{
  "d_model": 128,
  "norm_eps": 1e-06,
  "positions": "rope",
  "qk_norm": false,
  "init_std_qkv": 0.0442,
  "lr": 0.0129,
  "lr_mult_o": 4.0,
  "lr_head": 0.00576,
  "warmup_steps": 200,
  "schedule": "wsd",
  "final_lr_fraction": 0.1,
  "batch_tokens": [8192, 16384, 24576]
}
Each number is 128 + 24 x the weight over the matrix's rms, rounded and kept within 0 to 255. Layers, rows and columns count from 0. Numbers have three digits each.

# up: layer 5 MLP up, 512x128, rms 0.31, rows 76-128, columns 0-127
# down: layer 5 MLP down (transposed), 512x128, rms 0.158, rows 76-127, columns 0-127
up76:166114112139126117086145142136151106193155121128138173099119101127126174129067097102113127130141163124107108119125105147127116084123131128120152149123136130098134153118172104152130108152137155115097105157100119091131095131125126125094140142112148147137091141113185141101149105124112164162110085143105115131169144126134123139119125187150154129115142134131121097160094072099125116132129
down76:086137130119111151100118099127156116088133081103137134081102122120110158157130156134142123159150122145079127120125107118136141138129137106145161110148132148118114164139152108110130121128121127110163127109135117126132111115137186192143158110143137122162106137181126168104100145116140117142141112112125146109103144108122113098067113123125090126173132167149132127156114121092146139131116
up77:121142120161091167153111116119129137118088120163085073134090140208095151154108154119134118152101125136137154085137143134136080117158074123100093178112091146141080138119139106101124121141159089137101144128157132134173131135139140175091171151100116135127143105114131115169095136121165137153156131153124096105133136130132178090114133138114163124084132112135166133081141182124145157118117
down77:136139129113100162158105103118141092128076089171149112099109135144175144173134082125093105162094146106080113106150169165146088175136172174111113097117157125135109136109162201135136144124124124120103155075148126073113123171147131137074155119202079063115092100094148146127083146150186154156100157102141129104142163133195143126116141126127113146105091128096147090063144137125139166133124
up78:154140113106160138141106114106157129136153161141162121145127172174147147094129152148101086126146162089146103125119154133169094146103127087102112122145106127120157160133135131108137129126176107109143114101072151117064135096101103124100102119139109173113170157125131121131109159127105156115141126125107124110142137132117122106096107140136124093131130168132142160082132124133083116201195
down78:088088135137146102126098133107095129092163158084130123110120107114117132135148154123147153141083124139137149110095136099153161152108093158168127122109169113115097140118109174133137072128081164105144142151119121125124132133137158129149141120133127111113148097139142145115167112125150140133146105138159168179130115132126141107171114120123150132130128135092100120129161088130106164076139
up79:110101161149153177123114089175144112110126142141078126182093151036122124133129107160140131137127133136138128093139101135127143171141124148128126163165129157142084099115147156108140109159136116178095130145138108133094154123138139141103142094122154124154098103119118129130121136168160109123123107116090111167099135101099133147069127120110106100124148133140171140106152099139136083099115
down79:122177188165172111129130101084153147136139097144116128098109102148109124126096179081140132091176114113110152122114148128132117076106161180153124054111146104102090160126102101160138153145108102130130137113097162133162119108144131095139111110129128098088129125143098181096127132132116133155092135169127138130161142143105154132129151119117140136152166117132111124107150131169121141123108
up80:124108129177136122126177164132174127153141127139113092120159125116136089130129101113114104127099099195113139116136085094177122157178098128099139135144122127124155141126164170117121137141124112154075115127105123151119124133091102163111116121101110149200101100112117151121143145106132145169112126119136115180117138160104150078178150108101134108120155080129156089107107178085160121067137
down80:106148135162140100137136157082180109155129156150158147109107148123113134142139173100109152132144094125148139086151087177174120125153129103102104092137116187138121116101059114100147142094090136122157144104158123161114144138150085101083105145061113126093134116124158117134159108116110149160116147097113143178087169148156124153145125099118093112143158110122125110186130052153132115133134
up81:149113129142146123131090091157166126139050101108120108125174140137158156135129098138105141133136122135173103121161108117164178153101098134130153163091129134126128145118081137107104105184105131133153078120122134123124110158147145073107120126110113128144154089102102125144149103126136135151163166126158127127116144143143117130091133120142123112179102132121124138134090150111126130120123
down81:143115139099126168109132094119156106111131126136125156059140127136125154190167126130151143109104094159070185128125156103098157114141145110158168108135149118099145122121121153172136145128152122115100149095115140163170139120151137169137102111164104099153120167114120129125131121149145124110101118142147087142105108098114126123112084119127083103082114138132114162105156141132133108134123
up82:191121130106169092144047171122111096106118195151083089135127091115130174132153114146124140121134210062147100119132109153156094105099071086137114130157106181122141140114134132157149160134142165120165122153170154107103163123129118165092130131134119142102102094177134117093089161109151158194115063150161115133112207153116162106120107133118079136116170162106103088079147125095127110176119
down82:148129114117120139130066142142087089122126173114114153163084077137143130120185105197098160111033166084153139100121148121214089075135110165168099104141127136148161114134176127187152125105159163135125093139155072071170155154136110179092076174101119117123119168130147145131111189118118111184124056031183132148121122136134110068123109165146132100136135102117129093142118140135072116182136
up83:072130135121118080095103128095101135133135099177116156156148157143138156147114134123119129128123138113164123142144109089107127129138131158152119133159121109155115145125118120154138138169120083157138113126175101140173148129104133135126099149114116154105138121150129126139136141087140129116110103112133153143074138105129149093163094139169152161113139129152136111088075124124139100127124
down83:103097140098089136143124129097120137154151139134111158131127137120133115138129087117081139147122160134110110197119147154121121106135133163089136089090158124169098148118106158158124137112162111119157108124139142123113134158145129118125108094136128146127131152106106119133138127118134080099139145095123179122108103129117159123128133152155140122153087136137134156177133126103137125131083
up84:171113112129103076127134181127120138103137142160152125155113095114144131128196098144130108119137145099130132162135148141136146142107162149115093172140114117119145098093109128134128151111161157135127106160130113119129115122123153131119144143133109174114127115122130123100096161130148108146124125118139173097135132112104128145127147073164115115127095083086114130154073136116130124161150
down84:141098125126126140122099119125104157111096116164143105124140117084134155131105104117129101177108122131171119114095145132133117119136094171128146159148161103100141094137143142131155139146149129145075139157094101135126079162122143147098104137120152147143144157110098145159090151101140132144155123131105110142118127153160121127127111129100119145120118149096127111113138117139168133125123
up85:156146119118142107143151130095148111110122135110133130099139093091136145150102111161115145104130156130102108131133150154176114140153100126114097122136137132126145144159103116138129185124096109122122110091071140118110076112176128140106164130116169178155120148107116132094131165113168142141086127120128132107158178106101086117165089200132100118119113139156104133087117122140114141161143
down85:167118140128123138111133124089083084155134163129201155103150116152147130093137176127114109127150139137145120125074187122102140108093144158148123105138099126111153056142107176119115095124127132102134107174095122162150133116115114084101122127119179105157172193124135077173163105109093147098135122107142178142079148123123117116142131144079123159156087154120123144101122132167073148135131
up86:117149124123115125090124147090164138160177100132140142136117097185069082138142094120141123100157129105142163154130140147161094112155175164120169126142128091154136101129075113122098127125194110160115091157109138076145053102138110135144136158131108127123175120128120136148127129135145121129080084150112132118123152124148121122116055164137150115086157103103116143087155109148115110156122
down86:129123127146128109060127120130129103167143118141135139147097114144125125137186108162136113108164112143135156137133113090156136114154123193102138099120129103143174153121140191130138128119123132146134108064141158099114124121110148107135089121130112126172164127100136105116164106113129129152118091156075159093117119127112163137161088113130118139151142129134147151129107086117072084181121
up87:126125160132092168166138101100111135151155122106105144121139116089119141134139079123145185116121107101116144095124168109125163141145073102134150138157109107124119160114117194107108131107128182108115108144156103096138135125143168127112126103112107078118129134145090134142145136170103140155157101144143150133124141160113145174093116152143158148122102108117163118115092100110110114155125
down87:131165102120134109105133138126150103120125159080078112131136134110111162106157136134132118138106124156174127128114116136106119100122174184124132119111104099114129089109114119150130109141102088137102129130106149129143145156113126141134109083147087131163144110157126141119103105149121107119115147149109156160163102116122125167154176130140116133127114152174090124155163110097176097145136
up88:146107083114094121116117133080109064091167155124115103140129158133131112130136111134091131120167157096140121123107123152132140148115145122146121127100144098122150152133149185100121155141115102168132107122173124129134139126101116170107141137163115155103061133096127156137094096103146150150154118105127093136186144133119123109141094120139160139097119134094140144114143132139187117131119
down88:123122151145167112140155150163110130141166121079143110130105149134159108153103166144120140089113116190125152116075130102101115110110169094148115119106133124133106095123140053146146102160178130071098109137116152117124153150137132128127128123113143128130111107121131092105147111145130139106062120138195147135140159142076129135104120135134169131121110093141123154102123196113131147147133
up89:167129140089133107137117127150117099165147142117173083125114121151144135165120074156122096149105137167168129177112137159115134095080133112130136126136115102122112107135114095138094159116121108164145121084103105123150134099150172092128089121125108139118107132073101157131168148142092164141167152092147108161194143103112131122140148118152132158103114072129114133150156151128114128137141
down89:139105156098112088100139140157121154132119146062156120138124138182101103093118114107123127120108083140164162117145181120087102071131123118147124100144113125111112115185134141159101178073135102110091128123097135107169142152165146125149151132095164139132126116058113148140119147086134180087121147159122102132174115130140127116159124137105185119135151117140131136167169066111159138127132
up90:142081131116134175125110172151123081081119115132148130133111123153075128156067100116100173100130134153105137135106114152173155121119128118126139157149098100126157164122153148084141112154126102166115118113107138137097130111091094124089090132125147131136100107100126122113176180136084145132125117076133147157192114150110128182120142137119149132110129127137119112125094155153171166143117
down90:119110115121141164094132150151138114149102143113138111142129144150139121175156130139158098134172114122087108115098163183132131117110119118117096161136118131156091105171147076118115117137145127152174106141124131125133126094114087107127110107132205143090146153131144129195110098110104092111096122113121147234150123148083120187141137130096145095131153124118090112096101123151130118121109
up91:157189095149115107113106141124163089125094140124120104121110121122127118118125137118135150086136121151128115149151194153157099112143142109106102100099131142128109121154123126154089158091129129122145102180140109154169123093155129105123179158142132144136127145133121149148128151136165121128131099127126114066092146115114083129148153064171108114148132131156112126128108106150124116136081
down91:093122154123147123143150119112097168098103156148132142112185138113128138169127120138119129149115171113118094139093107132132128142134106126098168137146107115159144124135149150083150128143104112195078092128127122111118111097082154177114135106114128157113124109147155150091137073095090079157144147108130111117121110139170154138122120124108136146130159148108131158115105119120155142127157
up92:106147111158114101123111139159139102083185106152110097119118137154177162169139126112126130160118111125166082133165129124154110120147093112132143092123117144134127162129095117120127098117123075131180132129135102128120166112119123091063090117145118110107155151085127126140135128143157078129059132172146087176141146141128143162186078118168091174115188113144114130126106132123123130117123
down92:157162127122154100114145147118160158104138163152129145098152137120128150096119179126087136103113090095137105124108147156107103090085109195141084119129128121133129116121124198136147081133057139102142118175110142147130128139145123083106147124103139139132149131148152125139133133179109131141130112106136153118111092151154116124124100093067136131124071141125210102124118116162165142125121
up93:139113120142151146123110153136113092136112098144148120132135126146170131129085124122115138098171168145125142150119131142130098153131096147159117142124128179111167108130122067185094135128118131105080128098104117082104115106145120142121101129105162149143122102156151114073171148096138131146145116132151138162123119137158138122102105152161092161125103147138206115115107143108109136111117
down93:138131076100115156099145152133171142088100121102129106144139161140130103096138168173160114135114099117122150125125102136142115090145103146138144112133125153128082122146122101112183168141152123091103140113131147124114122121127101129163132101128141113097126083107135113135119143152198136088118078135151127182131156150119119116117181101139163140128123141119119148092141109099123153102157
up94:125148126153148145116110097127123114109183110137135125148157137106088120169132127144143108123140090108176108141136165165152113170114126082122123128192135122116151094112113107103123127126084105155107127135141117127125172148131113073135144141164124110119137122097103163129151129098162105113111155097154143114083099122137078112158116107142155142154157155066174128112120135143089124091148
down94:118128073168102121117103186132130089073126161114108145160192115136126150130118142114150107102150152131093113155144090156153135166157126088096089125105138114146135118131124169105139118134130141106128101157140124112133184118150153196129132130102138134153085092123117144145099132149116131166118095152088085141143128147148121117139124132111120131185110113116105121108124109184129104080138
up95:142107118146114155125124119099111131134105149164091116125122146100107171177150141141154096112162108150123077126109131129157142143128111114161131095168095140137085145090124101160124099124079111164099086119108093103172106121173171143126116133085172119094112115142118140120119135196129126142133118094145132142103144122104147160141091122070140119122158136140147126130141107125149130137147
down95:119121130153155124162127138108130109148133140132102121150083148126134121118111120110128111144138195100103135121114137143114151142118123175141115149117118115115114132132105136166088176133168130111076128118132129103171143106110139123152123162091150127135064114102161116118103166147100139152102166093147118067131136099099105109116156155140151102135195096122139116123162118105137152138129
up96:129118106144099138182125124088104121161148117088142133143105086140119120171108071109130118141104152147154101130146148194136136166125163150135170115136122172127094101109131115107125136120116149145102104119140092088121151174113083073107137125114152175127161141134156140104123105138104080100138094143154121088144143116112149150122103138141117110113160090150102159165144129131158131130123
down96:122137158136131149080128130106149110139175102089104076138131093164152143144172134097121131115127131103162142119129086092126145133088139127125103125127130149090111133135110132159160114132114139090121158111101144116153139104090126131089109159124161154141161106132139134110167109175146086126100150089148159119137090153124151125173149090151160135127141127164145102134092127126134120134107
up97:130104098094112142152158095129124147148137127157103111186148143103131128115082108123124106078103132142114126147112149120122142123110158100145192081147131153113124181123093180109140132099099189155130117145093071091122076115133129160145126188117152098143118091141147143125156144162099164151150154167099098146086100078162153124128104156122145109118103076100147148110141214107103150121092
down97:148123108121118178155167095174111129149130164152106167093109138129135110096047157120072160118144101144131137165101126140140113142127098066120110116155124128127096171158117169076093126113118120148132139084127161127161090107062106112148153167170103170120162097140169152111122148159091122142195106131157145182109138142155168081183103108128077122126108209129118103109122118146057101111126
up98:098145114125152129126118097116101094134165121118130148113131143117134086171133099152154134110114113158168167161100103138146119149103111125117145135108108121125155098146100113171156155130130146157132128113117138101081109128118133145135162151128194129107115137116144122128096123139113134130117152139155159080117160119157102123127109129143100157109126111104103124130123132128066121143139
down98:168129122178132122051166107167088120126122112127105110127152112123156130152118150100181113171100141119138132100151151118133110117091135134136103178147132099081114105132176146145139103148162145125170131150137146140124108110114139106108095170127139116114153110103168144118111110138099116137092123133143151063150130139130121129112174128124133125103154141135125121114155097092105095161126
up99:116119142065071185124143149121134125073128130109095121122131156132163165101172128097114157136150132166174130132143173114145132122109135126145119172115130143145096133101127128124144130136112100128077113141125116143114108141113116136112154151115144138136109109106087112128135138123150181101117127111143115128154180093097118124158169124105152101110089096146106136114120112152119146127182
down99:115103129140099128150103164114161150164123164145136146148128144115130156097135157122134101100158154150115137139119115125124167110119144093171117147160132122142114135119145148139145129110154160080122111128127161112145129110121137114123084123099111135119104142108170114097119107117093124116095141129124155109144103141103128140106150137116139108142115135126145165096114106116189087118101
up100:138143114160124098142133143151122060100133135170147101165132129094125133141153141104174122126114101137138112121120134150088137103117151151089124106134105119159080151102150097145127109116164157125099153091108085172128107129168204151151165118100097142139158101106069108163151106118077143133154130168124120146152117084102127121154100164113147146109152130165103064117130188128137115104142
down100:126116108127159102151121157144095141072143085089161107145039080129116147149125106112129120103137103154122160107141118149142116160156130133163111134128155106079094170106092122170145152125137156098139109097135178122116111186159145095145124125101141102099179162116147122108126096131145126122097107127154114124100141112160129111117125156175163158158120157131105155102138127098120162119124
up101:146169096107095135148127135115121142124142136096125114167143090129111121087145132136136143143109091169164085126130146124159166124144122138115129125144090097120153143167137119158137133117129145122126126137158119086148145128097111131104165119080117114141099098106102119121181124115185102102131092109134129142152111161131146144170088140121103152117138135146172163117115121140101141105076
down101:108127168132142092152101118095133122150126112103123107138158119140113113105104156131142140097118124127110134135169117120139164183194145134081144086167142169095186126166148120122127162109103148134137115147130130126127149124140152125114122134148127104085175120101116128066128089123157107097152117132134108114132139158125156103139107130126158114125122128100105106087097123138158128117162
up102:129103131162143161141134127147112140086139157139183158125135092119092108129108145114074155109116135156180101157101163177155124131122165099139128126135126132092150113113105154131064123126108132119117123173114094092095093111109107111116113074155121154155122125150143146122144144100147149137079110137162096147140111162129184172169098163132060133129150159187137129116130122051139106089105
down102:062176116125121182046137143133147139106137129122134130160107113134129150150111117076150117117142134153128128167108123107103184133104085126122143159143127123114121125125134051134108111148097127156164091123120125143143108094173134138115112146116137109130151154127150101093130144111163152121135159096139115155155101148151184103176142149103093150134126096164131114160113113113100110108120
up103:122128121104151163145146152114110091114137146138168113084107150141101173161118135134131132080181121141138150099128164131108118110127120133115109149166122109155097157115114118137127111119133138097106123154113090155138107163111123127091109113136171121141121138149070175124117132136140132169121132116183126117138146178085153110104119135096110153103133123130162117105164127106184117121087
down103:168099124163082150111127105141146157125150133101161114106121088086154140106089109138150138167087113137120118135144125121124156103107143094122122124138128129086165102118111140110128145178137148144117112111150115130121163106120165146131085129132135118159158138127120088095132112120118136116121138063103132091106137104162159128107164120155138167085180152145136086129148128144163190109126
up104:095090128141113139144123081109113082121176149121096122125128187108167141129137115159142147122152112154116140133168130180206124091060108081128141104103115106120087136145102123082146127092118139114130137155120138149092116096132141139125167139097151122133114146181113140155122109112118160125151125160137128131131140144152113109108162098149135107153142123084153140158123114125128105125133
down104:124167170121124146063089125118095187197118124112104156115140106116127118133104108133125149117200135118079123137085127124161123140144113106165177103118143158096114111130153137100168101127162118107117091117151110146160139111119094141141141146133113139153176112116135138085094147146119122122121178132172116125095118159119134111088119122122151141118165098110170157124059168101166115097108
up105:130157142163119096129088155160140095112129119144103120121131119129146106111146122140150060146156092113101131118104152111153168147167140091092136107137110128141066139124135098141165161127126111169118167186118081133107121097168124143095138131146143157109115110136157143089143176141121150111185108086144123117143156087125097142143147122137087165141124118139126128098148130122113130115136
down105:126129114112108142142145151148118154119094142096120141108156140149141112105114144127144107141085122098078134140112088094099117148161113131084124138140114111107150144169129088133172147132147160161136130149093135176117131169138122168133131127107134154130136121143102125139099142147149169094131137123116062129142114106114118134089132115121117144159114157133133105160101129150103135125129
up106:128161134120115147166149121143126109069108089100187131147143122130103102129128136135173131114175089139099164109143149128133104115120149137165156141143117131127107121143069106155163081139131127137110101146122136163124109113158123182174143176140104144098123156160096111115144146108104123111145107117099127093103131124099094106109130121111130135106138115135144140153091158106140163117120
down106:119146168110119124122145116127112160121125116163115130140140129142157139144158109114164091128118138144117105136118146117120140094137143137107143142141120108147163117130115102116128134126133138206145119131149120070118163132107125055139124164103143086131102128140113077137097124127147156167131135138059099061126102117122138158153118160106123158117159139130114153150133089117124131122125
up107:143131146161134107125126121120147116130134100154099171167111142132103154157166094133158132134142149117115156117136162084150126142116139137121123131141140139141102160108143157147106087128127110120177152127176116127096068119135111081118098158124150113107123147128081137106117156116150086080134185127148115164159144122103154137107145116100119142079114097139134120142150109053148131157131
down107:155162107110103172098128116100100097146140122153135100139160120140147129113136127095123140134108109139101129155128122124136124115116180138104133109122119123136097105139122139153127162115134107062134151129109130135087141152124156161168117105142127144168124126138134105159121139169122161152160149088114119150098121127100137147113119153138137105140137134124109123089144123139089108142089
up108:145159107135181116130124137130125094148116188096170091133082135101135122130131159142081133150150150150137123121149112120138107095126104158115122116116121102105120129117113102107101146093157126128146097119135109124149130164130098160164129171103106156136119141166141166153118149114150161107131133139173137113111120122151181144112108123129170130134084112106116131058133157115112068088107
down108:148111168124150146127181125173118109086132141103120114152128118115130101151132118093096112151138134137131157146114139082142128082111132135153090188153094122103152155153167105141096136123133124160104131119116099126097115125129138109104114112105163125135118137156153086107114100106104127107125139127160161100139120119124127121159153167180124125116176128158116125127131137127146113123089
up109:116139115114100105176165155158155078103114134169181140116146146093133099132145103149137114135133101149149086115127135139129120116106129146121088147112080130154115131144197163121123111160097103115096108083082093121111138115157214114134100087146139152144146128126120133188148105122155150146161158107121142121102142136109107138103155115094137153124172112113128120105131138107152137114160
down109:176130096082085119130106106153117143127127139100152131109139133149140110115125125110155144115159103129135112151123144122113118129142144174127168089131175123130133113137079171090113141127147097121098105112168180126147132131136097143121141157145152094094138161159125164161107110163114143118151123084143098108113132137101150126120144154135147124147102166101130147132151131134066117082075
up110:123141138122100135145110123171133119124132138120128126180133155138089120115111157153126120150125061134125143099124138141125118130105174100129151178116112129158143114091105083107100146126120089131117138133116131103129179109172138136147121131132116147130161112111153124172129126143144136148106139116107079095103123130092134167144109125133097080159146124136079190135107151142110174130103
down110:133102153111122100148080115124130120138134141129160118154087121122142150152158135128140129161098134076120156114098144127125112160106146162094146116084150099141145161130140133122158154130112191119117129060119115119109124131138170145107183148106156140121103146135131144085086125106099111149111073137133135134127139131203111146145146161105099134105117106151105149099139122166087112122145
up111:096126083145093118138149155147105109138104107131085167110133121102073177155110137137146132103094116130127112122132150127098131096136140133121121114129178108121204128090140120158131166118107155136129134162169103131082101124128083177130130114122085114112188138081156134120130163130126089104151113118130129154127123072106146109152090160122149112124140139134151140151157138153145131125109
down111:122099104101141122126122117119132165136135127126132134086161151156147120154167086180120092173108146137136136123128150139130121156122145091146134102128137107126149150123117119136124099127168066098094155127101110142138124115144113128142153139120148124137127131129057095145127116124162110124118175124158116138120149110134121118127139153120135151119123134117113130163159117099072099119142
up112:106145105126108127125134147082150143105140135139122162171108138095143152119098119178114112145115099101135099108099142135057116119140086167153147140168123100150126139090155102133091135128136113148160178163142130121080098123131111123075118145173157099074199150107134120120095132153129137132137124155071125154116146132141122142144082161101081105124122122157165118117146115129165094119160
down112:154151119148167073100133148124156125142183123176091142124172122078085120150120100115101083110130141127101153156158086156114130151081136136138108135144162065090117131139156125093100166085104066154133154122159119077093096157116172132127125127149156128166118149142097139146106104106099098174142144160099107150168083107124140126122117104109128145152146169104120145204115103155127162119118
up113:118150119123162124119111087166132106156151092114152132125116119097086140151100145110094169094148114109117113129128114132157116197134104137126124121144126171137101141155126092106136133124129145126132125141133101174102140111141118074107122143084120131109083160142119124093137130107129151134115121144129169151131133155142119103115122139104185091117176181133129122132123159110165076167147
down113:155135140156121134113149165113120142108108133171121122147151090125144100130141102149136108126131139109118146171123131151117130138127140097128134091150192148134092134121126142104076120100121065093128085106082147118124151125092141133120126125191170121132165141154127175153124133143101143129115120139132167101108126128138152126138141126119067127147113101083121140113116109129141124129147
up114:121154063108138101140160128095110112142125134090143133121150127140136107091149147121124121140123089157125152131147115142165116115134123111136111132166156165116097124118105133118098119140111116118128120151096132120125106119119124114131168166124127140153112144164121170157110129147174166115115133105146059125117110131128125084129113142145122115121099134142165096152105187158129131153114
down114:090110113132102143117160113124117127134137119123125121139106156138134178155097130129166143125120142142132144156086126112138122115115128099095145135154122127125153154112126156113121122129140118130093159102157133180146134105081142171139092100131119148138084133156099148075087145133117105144162146066167125116123141136105113135105152097086153130180131156112113129139168114133129112116116
up115:130152122110150140145174129110068140073131141171170147161124117117177165143113151108142161130136099091136108143161113125093077117145185143099141102140112147167142158123157134129094108173119111164073130144150120139102097081110151111085116137109140157136104118117148104137160096128096124117096153073104093184126142163127120149118113114124131114083099115136136110107135108163170147129147
down115:143150103106148131141135116075155157094132144112161128152129110098099134098116152114110162111150163115108133152139117174130135091116127134147151065102135178086128116169215149103159140139147108143123163124117140095177121097163120135091119102128150142131108118073127129172142114136178117107124144090111119151144135132097099127083113122101142118138117163107142122115127098140153131133115
up116:119103168168103101128115097123140173131127104122107114090116092115141105125144130157148104116110119107130130145121147130136137131125204144111088146119117153163142148143135118116116139129145131172135095120094144088112126113125146128130153143085098138092148141150178102158144081102099099120157105124121135133119176127109105114192144121130151126145129107136125133139122113115124139134150
down116:128130118156147141127093151135137145141125118110085149126119128154155088127145140131136116124146132126139152133123102135169151111118129104153169105123116128116136137116100149134131132107107118062099138142089141096110132140172140109135102083134157145095105139100106115113108133098106144131141125135139152099146135120121092163124138129125182158161167165151115169121159087091136103105134
up117:134080078166092112135129121108107127133128140123117153164108129101104093123133162164096121127145110166119107108118136100142158161098145125137096101119163165103128092124128129071106112105139122156097174162151147129166125114113134187184147146119130116156126113154180122098159117125132138120100137107129107127107131106149140128136098097111126144089134130141155118135136139124098168112143
down117:149126113122117136150135154128153105102158114122098079123140123150124093138120173129134110140146141160168157090113127092130132148132118137102122147093119152115112117134156137161093111141117115132138137125128151140146136120097086120127118098097135121128118141096097103151201152098122110128144133108118181155135138109142161114127158109143118117141115107166131131141097092123136132126147
up118:146128153122165113147121145109142130143104136147101120134106067099120139095121176066122140142101130119102114114124118143103155143136095122160139159136125162149121124137140129160163162165125147136138132159145093120100102134118139164112116152082134113064130148112105121133136122130115136108144101141063133150149117134142109175144111153122141125138126118101132126118137096126171110077135
down118:132123129117108139115101159122144090155137124130123152126107090126120134072138167150099154176128151128110097125163112128157160127136169196101091130163143134101103146162121179146113098138155101117142107123153103105118106123104111091133121143122136133144099110126113135166142128150163107112114106100113172093109122089137142163121132105148155138192141095115122089147133110093140144130111
up119:096112151127109122157116095118118147124128158074155124122179115114134131087150120162109165153117129106124158095162178152160109132058117119148117124161102142167102103130096096098128106154158165118170116127111132140109131128147124119146133096117118123125147078167111095113108087078117153130141128114121110157089106147142186130115139120146139154168159127113133160163107183100148124181117
down119:128140129108078145113077094137119156130141141140101118119162158108125104173214135141136139093150128133080116135137119100129146168126084077133112162128135128132169096152115101104122158118129126206155146099107155173120126098114146127129105145103076085169110131182110147122133125126160117155134158150094091099117124123149108165081114105139092140126127111148157125135047145139131131150166
up120:150130139106081142142146120137117149154101115171081154104099144113128196144107138145154120125130110115130163117107147124125105133080084110128132122162151133149115112166115118119130091139128126153107176087127104092149151104113189121139143094083154099112124140146115102100145164148140129130175085169151075136135150122124117117123159128148117150120161144142103156098148142132102120121133
down120:135119147090154114112162107110100135121137197099143091143124141114128129151150105126131152123095171128125126128123130124130138125147158129141148117137147166126164128087167075128110131102103074168112103091114162124090159141187149090126113117137159134132131157099113113124115101114104119140124127134133085160123098145127152132118138157136150164123142135119142159116131090121089102132130
up121:145152116086114162134168148138129122126089191104124144135105092146107144089140116121109097112180164113157111185165162132116143121166137115100106124151129124115124152102122122139165134142155129135123091126167118115120129133128120167133155121108128087141114085089120125163126092181115142097121119137148103131113131139100144166108112141092112089123093091165154119147165045115151127134141
down121:095115131167144186130131110128149137152149151104129135152157094135127116089121158114137143112135130118090111126144130148162121093114143108142131146144139133119115111132130144127093105115110153099167134174139112151126177131130151104127136125127115076138152141124106129171135086106075147111105150092102087135174111130125102122110132126087157128127174135111134083120130090117183142148133
up122:121125160126114108078146163155153103136145126128120127157132123172127141183148089131112127096116147102126115115139140126144179120095108165133126118133106110130134111076146106155121145139109131115149171139106128121073127113137110108152153143153209116122172136103135119142138113093159118128095171171140128139170156110051102123070131114127099132079109125110100172145082111135164157137094
down122:128120195115134176091152086094104120123142127123126111109180123173141108158114091148103137085145169114130144090154154097129110113151108093144112106165093144091151111097123110098110149137124157140123148116111151101114152111133159122117137126111126168113097125141086121142157138097123140092165201145133136170169117133123098129094119140135166112122138129161119140161144078145113097154120
up123:108131121157144189123083131136124134103085101159129154141109145128140135113108109153172109175120085117112124112151118134177151173141133130139131119134099177110158131121128096091135123101148102154129153100136121136143147109093160108117144142134154103132136105127156106106148097142129144140078143097135143114096177132134124095094106134120141121130097170178090119073075158168091153121132
down123:094153151129143147121129127125126133088157116117128104093121100138125118134130094142127154120137117163167181109100121093134157123076115170130148118141136126105098160109141073161153102143159112141155156155124119094110106115095110118109109142100122090110150107139158117124116183137166166120107162099153160122123139115181149143114089188148144148111099140150151134081107121114162108109090
up124:135163125127151130133118158170146154134103146133125141131143133132098147105097136099107141107137120172130094130132100113111127142117146124134153121132170133099093076151133102076155132159153140113076118132094142141117117112152127107129140153137112152049097152150147130114176087154157111135123168119152121135104147133129107169096099091151168131108082115111128141145094107161063155179121
down124:166089186114112101182160116120116125112153087104103126119095120113124155186145107115132117125132132112122114068163125122105125165119193144142117153152100120088174155083096088136086108090127138163150149096173119134111102154138124119133095127105134102168172112125144114130135154129128155133067123155141173138133116142108137151155130143138136143125112134126151122140116124106111127084130
up125:153179134144135156139118132082146138139134089175133122159147143149047113157138157115117128106158133116090134128128141117145128151129144113088113148112177122118136144106132099115128148122122092135085169148135123113111124116101115151110186163130154136106134128096135139136118162137118136116165144056133127133115093161111090128148108091133177112168109187103119148096103158116104105097118
down125:098109119140122094169140099144137147129089157116103141145171126151119125102037140137139151102100127123123096165130133158128109091126105108119160103143125121126076131124127169124128142133147157092170089152154146138163141118120124101099125138127108123088123137145096148158115135154120130113153123094150088125170132111149153141130118143087139112132126143140088138139179129124166119119147
up126:137125147117113148131134122110104156141145139127138127136120129122093147116115116136131105126145163144093077108126138111129155105138134100084107102120095160089134146115095143173134169106144125125149149174154137113109132116119126126140139109149152153115089157097119129128106139135138124181113104099143134109164084101125198131131106119144124134125129092141194116123087151116147173107129
down126:134139116109079140101132186146145094132121121139114136088146087146130144149120105152140124157100121127117106121168098153119116160137145145161108111125162145126141105109098079128123087143184119124085116098119139133108132122134106129174120105136124154172136140154098108131127159115087097094132149135133139109117138147111140108158171127137154135172129119093124150154110133140103110148121
up127:081111097142195147088129123129113101123078132145128171121124131098116141148111148130147125088148115168186103140109122141122130090139138169081105129151109110155161154134155134135095160157130135139098148094122091085145099098108138212134102095171139114099132109119150143088151130092123159178137175137138143107154092145126120139173143101108125121159112127086133111103091139107141112151110
down127:182116186102150161090151165135118158096148126099124095117100149126154093198125146139104106133117125151148156118102118097088103104138105175136112116173138103131137144159136106097080114157109091093094141116142114135107126125157131165111120153134133147128141165131146106145111099084140191118147096111130116161121142123147130149140131110105097142133149149126123140133105154114078087146112
up128:099120143096085116144136118135140144125118123135120142178131127177110142113146132171078106171173109139170112138076109177152161120121123161097079143162080137107141170111096171151098101141162143179070111149140130132102156111101076111087100143127154135128134150106124177146153124100121101137101138124113130139211151125106138078127096156127151110065169129076147059138114129134131144112103